config = dict(
    hidden_size=384,
    num_key_value_heads=6,
    head_dim=64,
    vocab_size=8192,
    hidden_act='swiglu',
    norm='rmsnorm',
    positions='learned+rope',
    rope_theta=10000.0,
    qk_norm=False,
    bias='qkv',
    init_std_qkv=0.0211,
    max_grad_norm=2.0,
    decay_fraction=0.673,
    max_seq_len=2048,
    doc_mask=True,
)
Each number is 500 + 40 x the weight over its row's rms, rounded and kept within 0 to 999. Layers, rows and columns count from 0. Numbers have three digits each. The size before them is the row's rms in percent of the matrix's.

# q: layer 7 attention query, 384x384, rms 0.11, rows 229-255, columns 0-63
# k: layer 7 attention key, 384x384, rms 0.112, rows 229-255, columns 0-63
# v: layer 7 attention value, 384x384, rms 0.134, rows 192-211, columns 0-63
# o: layer 7 attention output (transposed), 384x384, rms 0.123, rows 192-210, columns 0-63
q229 094:545506519500482498423565504472412535491441530516500440523515489477517562527522528478440470537477492518414481490478473527467558536506510484492488411515516528481435581505553542525484468494451504
k229 095:536532454412454510505485510471465452499488457488486496490477433386454525408484479449517540486479497461483474528484520513488491478433495487531411518535556573559506432440440515499491513496495522
q230 097:487475510493501472461512516479467559466546578496484521516561519433533442405423539549503455494503509525584518470442523447508521468463544523568533562452436441482565502412519471509490494519497467
k230 095:549453454542478486568517502483498617448467431497517526449489434469570501514515557479504498469474506391505507457475503524480497505479527491514496495482552447522525501500475528460527595571446488
q231 087:525541531503528537494451514518486429521537501586466574486470540472421491472488443466487569486463490428478463565449543545547474522442506563492528476489547458563526497506449470473449561513527482
k231 095:518468479522513520492485513463483483507467515498457547518506423388492469481451490544479491557498476556454491560611499477466525516543518571480494555463556458496553448555417536479451500538503451
q232 095:461492524484501483471508492470504539549477586575522518549515530417527558539527554523560494555472454545484487476424442511563481455443515553456548554531467475456462524555493466531500529468536477
k232 103:483525419500512493500433516458473516446564461480534504528504533475504468484432497476545463548494511448470435526531514491464503545465501539460474500500403451490513510503602413459551408461381520
q233 113:457573501476503499493484520427498514583448465532496418534467471449476530469499423480509541498461474492502561451463573437516503511433501556497530508498542582461565503505454550546452533507550515
k233 104:538436550607486483508520455591551504433493515496501469550478523496526481538417559485506464466472546507490503499491468504526501447427442484507484518587536596554519532531477470529537501538523504
q234 095:492521517550501540476500541510482509575508479520524562545480481625429462479529515525475471448465516481391479546508436470523552546525495469492547491512494556485512525483482524444517563548458441
k234 114:429513524574493533506472475499529452548502569547517468608478399519582537469519487434509458524526525510480472515514436416504522614487480462462533534615500514469446507490509572434405570514485520
q235 110:517503472500508450496542476470535470442473502456421484508433508480502555497549449464459585500442582526523472531527536521534448484430486532459488415478461474596471442544428471545560448556590518
k235 095:537525511564474595512520568572527533477563498504508444471506491486488525523469463550480565500523542492476475437511486546507479507573546499500453449422439516523576503473512480524495503447449601
q236 110:484444519488471475595578504426522491459563532523492541494447560477473541508501481503496517521510550512485514517527483532451483515487523544480593551508447388532449470510511416505499524464559514
k236 116:501503488537598491457482470540545483523538492581477549507572437522416512543501461414523568485494496465506523549517551539547488509470518498474500574419474499510465513470528442478500541545480518
q237 108:486512545494482503465513491529495466418576510503529550414491528450514463479447478557519481485477485457498434547544499533483501525489472533556448528545578422562498541507503467395488454542410494
k237 097:495431434511480458496519509466497429514436526605431475440488558512571508510469487510567514512542482483465426509443474481514468503521536490495509527423530511468493481536487464530500485520467466
q238 113:477464547541417557498479509485452430483562497495493523448531470416562448474468462451517528495477533495543501466524511485585477431495468558523543552405481447509494496484564488450573535489494523
k238 108:508517477485522518519445436516476457545434559471556432536474463547508531499573461412539477537397498472515547522538441540471498507410488514531463499503472395498563534482552429495557533495522503
q239 104:480441493498506448450485514536484559565526427515453496466532483480493505465456427513546480511528519473486477489483481541502451455534558506519579466446485547485487501551481501494474531477432565
k239 113:496487594553522499463499482535519500530452409515492506506456501451550468504470546513549470531523506479502529527397463549502490460505556546496510468573470489495511510499457567490523561476444537
q240 111:460572525489521511438508519533485420381476510514575471499504450546479585538519510520523499578506584530517504530482562532541477474497554541429468510491499489464478395500558503551544456483472558
k240 111:562538477544470486486545467444478534547519583504542402492448472444562529558509500500497490508468614516491520510473456557504432465521487500466507537493474463470487495476525525465557504527447567
q241 121:482484419403468530563440517533490482531428526425411471528523464496467506477510553474457500516506475491496457469435533493523532455456551431481446511474501554527504523496429569614468568530551503
k241 108:460506473502498533493462455533513480442469571468507504526502455519473505510479477534418522536521498553512443452461541517436494480569484505490484523471468511537518453476466511556537570495488563
q242 132:507469517442463539551403568489470465506484490455440550446493467470523556446527467498441470473507489454522537597546603476443452479464480539549479533492489519521493502496460414455482504439493458
k242 120:447478563553524531457445514538492436492521548464530505520504562528536497468537453557450411433507492508488518514544482467565475379525593557474546590530478471490486411552540434479451476498502537
q243 102:470500507525505508489531517592506542537560503518518548536471528500450595517493481561575501511475466488463471525492418504506544539488519550432536453527438451504476487547475492501509542574491569
k243 112:473501449501461427552451494463470528465494472564476543524448505438471501446538500554481474444444550495520498504498563413445549547395455548538508490549547505564430547445493494414518561493524435
q244 130:510513461461561492519483474478524549467495483573472480418478561511536475539527525526486481448471464490526529509489498512491447502431379480493547476442529481564481535459541502513463470470573477
k244 116:517516509461474569482487514490538390510479479476491452507454579514468590559452601495479532522517529501488545443535474472519493512478444497449546527445515419494525551575467560520519481546587500
q245 114:508480546510484462539484463525520549542515486546432500458479587495516487522452499497530450536483517475525463382450592507576443465514558469555495457509485524498460479547501480565492467530512494
k245 119:583475581524522496566548535475535450506486522548492557459474559517506486519507528488440471500558448551503576465582527502500535555480541508557451548479554458478477493523479424438470538523483540
q246 128:473547501495513442472533482449583462504507524455549533505475488392566494475582499465525560520529522495542455401519466471460427536466498563562484517516506482489466422492607451501506421541466538
k246 125:471552509524488453464507511469482525458485510447478461507504488457517511478532549479459560493522488529573477466487458550559529494408466470501441494499497484553417446470571530461460478561471540
q247 123:505524494454456545600564437427468452479484493510514486410483490495528514551495457488501486523546516535503490513524500464501471545503589530507505490504499425475512537496517439507461482517502494
k247 119:498511477531488486499533504417456497425526441482564544441482557500515515527532482466520429504589506466523499401515490456506455440461486502522457500481577457593495473486513488464462493535417480
q248 116:520520502517521432429458551502483542528551389466517500444530500496466488553496426537564488441491535476523498507580486539486526530508519488527462575537516523520423494436493596498416444506494523
k248 113:522552476549531575453452450491536490553490487521511541531491398540463452502526449445536534477466546476474477519512411527548528563498498564529484526531465498440496502466438552499534477521436460
q249 126:515515609545456429519521494509567509515493497578447554516436479492570519486460556460498520481480470533482488515534569437444443432472543511522505451594499536550505498497510543543514575521545432
k249 116:447516546453516484456463525503490500510474493550506487558520537489534544474509436480529520534499441561480452435565499523507533518525589447539477580514526498528467510562512560454505557518565514
q250 125:504524477439453523546510448489485469459459524497530467450504430496424480463521458474507500462482519538494510494547525538497551497449472452518451543444571464515538554442493527526485569473523507
k250 120:543468513466520416489481424551495571536446488456464505542470475511453511525580484438525524472438456448490515554544432561517463440454436472496491440507478431475509523454527415550486476421566540
q251 124:430475359464449447512514466486515477490445541432500483552512482550519488516572490507515458532487480547541460415482475454428514507592488546496526546570420528473435496461505585528487471490563410
k251 124:457500449435456467501468507472545490503516459469474512559528477474457529465507486481499471458578454543454596469484518480453511487510448489480498554571548490495516495513493512432566482557498477
q252 130:444540435528541524519508525458582477452495488511504504497418431445573432459540486480520445523414489512474488549470580522514502497429452511548517445478441488494492545471456478501517576455514414
k252 125:541516497498538527516560514484472541540450456501525448491457494450419552492526444499426491521438514520500535549471543530513556478460466599538540497481453476561547540518523510524545489442569502
q253 118:479528527448518522475433468483558486555443481501557480468447496494559528504438510497469514526586586524526526475511481507560504485455506421462456479457593520546499506465507540501491466436546604
k253 120:563542517487540532567475525503459459456475502528519506547505540554477432447531544586489600475520520454486497452505477520543586473435550495521501531475510516449471535576552539473506486497524615
q254 127:522492507457521503524581503457488456450529502461475516534452460417509513555449500504518516475485510480520476468499516509442442433517530482538474485502542499514572478513441490472509505495517525
k254 120:473451551453492443522522457469555489427508473497486483473420556438623497517436518495505501464520528469514407440505465538462470446531523477510468581457593500530554471495518534533532495468555460
q255 123:441493502453586481515512488507514528524500565535544415471472534533518477497464538547497527465469492508482485459516473534447504498492479558486511590498516493534503519562525521486469473531525476
k255 121:449551544583478536493463529480449488512427504564477478512515474491549481511551562439509422521481510488515555568561509463480503528474418510544429496508571503520520499417406396486473547580478478
v192 103:524503505483492522473498549460459484507551575577545479496580509448519489602448441512474442429530494426383492517511470497535500477485571526494557492493526490527515480469478548478550535515499562
o192 097:538525476554600448480485512497442485527536579513511502489443488548452559540480534546517520440479497565540544495514411494536524519573511466497462525524471524458522491460497531543530488477510555
v193 103:543456506512512492451525510498546424498535520463451509500454510479544501570480555511514527596499461462545446542578513569498547527526540503559488495352495506486532491485440438544487475444461464
o193 099:500490524506507510521504488556481469462439466473519519486510529535458513531517580567534523460509498511476437513512534471540455499462564550541479509540524539523526443517488505556477552456517462
v194 096:500512500428538493508513520580515513554526544488517509537401505441518452517479520525553548446502548429545478450503501505535453587551486475498552525468556475430480535498527560459531466434484497
o194 097:507482503534543447422518533545522511512467525453505442434527510484503474522505470520540454526588505393569511514494452560540497484460537530516573433555518410488444480547514542482509539452451520
v195 103:563507414469519539516577481509476484491541465444493572509578403539494452500480477492509546552447442455533514456511441494598505482490515490473452554535466409519506559523535573447525423543504509
o195 102:489587511463455529420551538509498465478478436470442446454537526485434495536536498524449544438467504530524538470517508612484489500494588437477420474510449525541502486439477476554487507478450442
v196 100:465502559418483519430512521537542431438483494550455556474506491499492409528443507513550423540530471470492518467519495475406477494516550520517519478456490506490507475431375472515515503563452474
o196 105:441474560556484506515486473518517527488488546511493451524476545572493495485501513471513472517439489540502559522509466465616396439630433477495471559473432495456499480565541492444511507400535489
v197 108:538475497520547474575539491491498517531510509475515544500491435459430515503474483489505524554505446463554504480543582481497483583397427397459485404514554534514464576468404503549495463498480471
o197 109:524567488483544493485527458518499470545571520549528477466535519484462511442469543496516422509425528522509535560473501498489488554501501479556511531537545529457490578496471435482516457494511492
v198 105:497541462429438496537549520499483443460509424528492509442482538579467553542470434556539443465458500509473486467542484432425466508539487468439418538547465476494479479493468469453496514505495516
o198 102:450540473539461456412475442450464526536535551520498479510572440499531545486512563553490500493539483551531471604539514477525494502446536455572506508476494509497434494492551526507493475511426426
v199 110:496543510443453495498502520511548426453494526486542496456507488520494473488491440526561380451508542466513496448477488407496514514496578469501497512496587478458531497467527548433501510490497467
o199 103:529531511477461542490499483522513431431495499495512473565524468525443489488513521413495471470515516413566526470514455471509467467512510487548452525505504518460504475483579474496487467558436495
v200 096:465548559424492480517556420494514437492490481511452466451462509479514546469462407527472461433566478496482467429456524456485528489558603518495509494583543499500434501462501497537490530471474501
o200 096:529504520459476552546512519585516455448540577495470504474551542481376526551406538481425621457462517454457478555496466556542456510451509472507506425457479509492594459464492520524505454461410551
v201 103:434492500485485466528547448476437513489436488460484458470515454478474499424485505522500418531500517497591457525535529495465480472529445546471511520434530544496512455500528505442549513511496517
o201 104:525481481477513561540512482514505457442450516520480490495490500477608468514514481571476485494499506523515493520570470479481476503509515510489471461518444473558560473591488484505546560405565446
v202 107:477511474498466447489469464505519525598505539569491465528445547506465481454534471467504494435532560558502516508527489454510449572488432580503447459466517416477565480501554498484559565521498518
o202 103:468520522520448440503436557504510467521503509496513503519531545557478523478519504508491494490517497467574465525490589425413480439536442544528452474497559546500534480440479610500423521523552510
v203 095:536507514515468558462488564492475467511541456450497402542528491468519458534471452548504463481482511539531546582519556479499560518535513526482528541433514494533477467445549501455508546462517470
o203 096:467495470536468522574583497486511460487493516494572478472455553483561507481480523580478544489553588483510482522498485494487559470568512525470512505447407526512451498446561503492545500506521483
v204 097:500450569499489490487532520534511447470485467450453414541469562446521519505482528486522487475479486505405518443570488512584457476507428512535488478487537517476500460515509461481519535538541496
o204 095:527465498471460511514448503468460521484467525471493546544508541467589553499437399518491587463581558528440502459501482557463456493523458524489533482469520431523465535514553529513464523492465542
v205 103:504533497559450542512497504547482491518465541488507519458541501505473473532536450483498448575513445492433515563608497510544507486477501495505388492456456520453482488556490463511465517479532512
o205 097:541390464431468427482520537496482539459440471506557499535503560519545504416473519571534549462545499518539515497482481466539512491486518501490563556443565459472458478486546439501554479487508485
v206 089:447499506470472538511455449486512521477490544481548468500519537459517513449496563407435427533486560471546522512597542457452531510447521491473463500558516524528548515498398542556572436468498484
o206 093:481551476554511451445561524544504517504482578454518481496572499460501481450592510477409450553461518509561411507501469493492545507458488521450503538482467490527487497484522526536506525475513515
v207 091:437477514543515409540472481495521506521511417513465491551508593519515534531537535539468525425539453529485512523505519461531510505488474473492573544556458526465524557497565492472494548507493495
o207 093:477402530475439548505432482530479506493473525501492500542468440490516496489480477464446487493562458450459557465492459484488535426514496496539510534491528539529488544447534493472520563556496450
v208 103:487512495463506527562526467512512426496484475461532489474509596594486516482519474533455497454490519514524519434492585425457498476511482476547545524503469474511533532515466493520507474463466462
o208 095:492520478497526511525432526524528464488510477505421495452451489520473506532518530489398524527502466499551514578581527474484534481452499451552462549495606537458504419445462402518536493454492471
v209 104:466489426530499467436476452500496449453575508443497437534477483527401500485564474456520542537558566423489531557509425479488516468469480516509535454444442538500505519517501474526529488482489498
o209 104:505503541483545431437531512573548513510518491484534501459440536442493497474516408478465450518471535470478433540456501517482480508432530489484474436470401544500546533476481574551452486507440526
v210 108:526510472537502516538523567575461560487528449473497516517522469545439522456500487522489554559502497460472535560467550488478520580508470527515507456573464506460479503529467503514570469463459451
o210 101:531476459497457527508448545504512574467546505515474554532449507432540437484525503511558496489528453529409506553492548494546494565538440552486515508480432497457454497475447492453561516453444412
v211 105:517491499486471481535460529413583537551425496514558565528601476522500466484465525466516444448475467506497497567462543442458520551533509507444496507554447509517493531475577550540517470547489506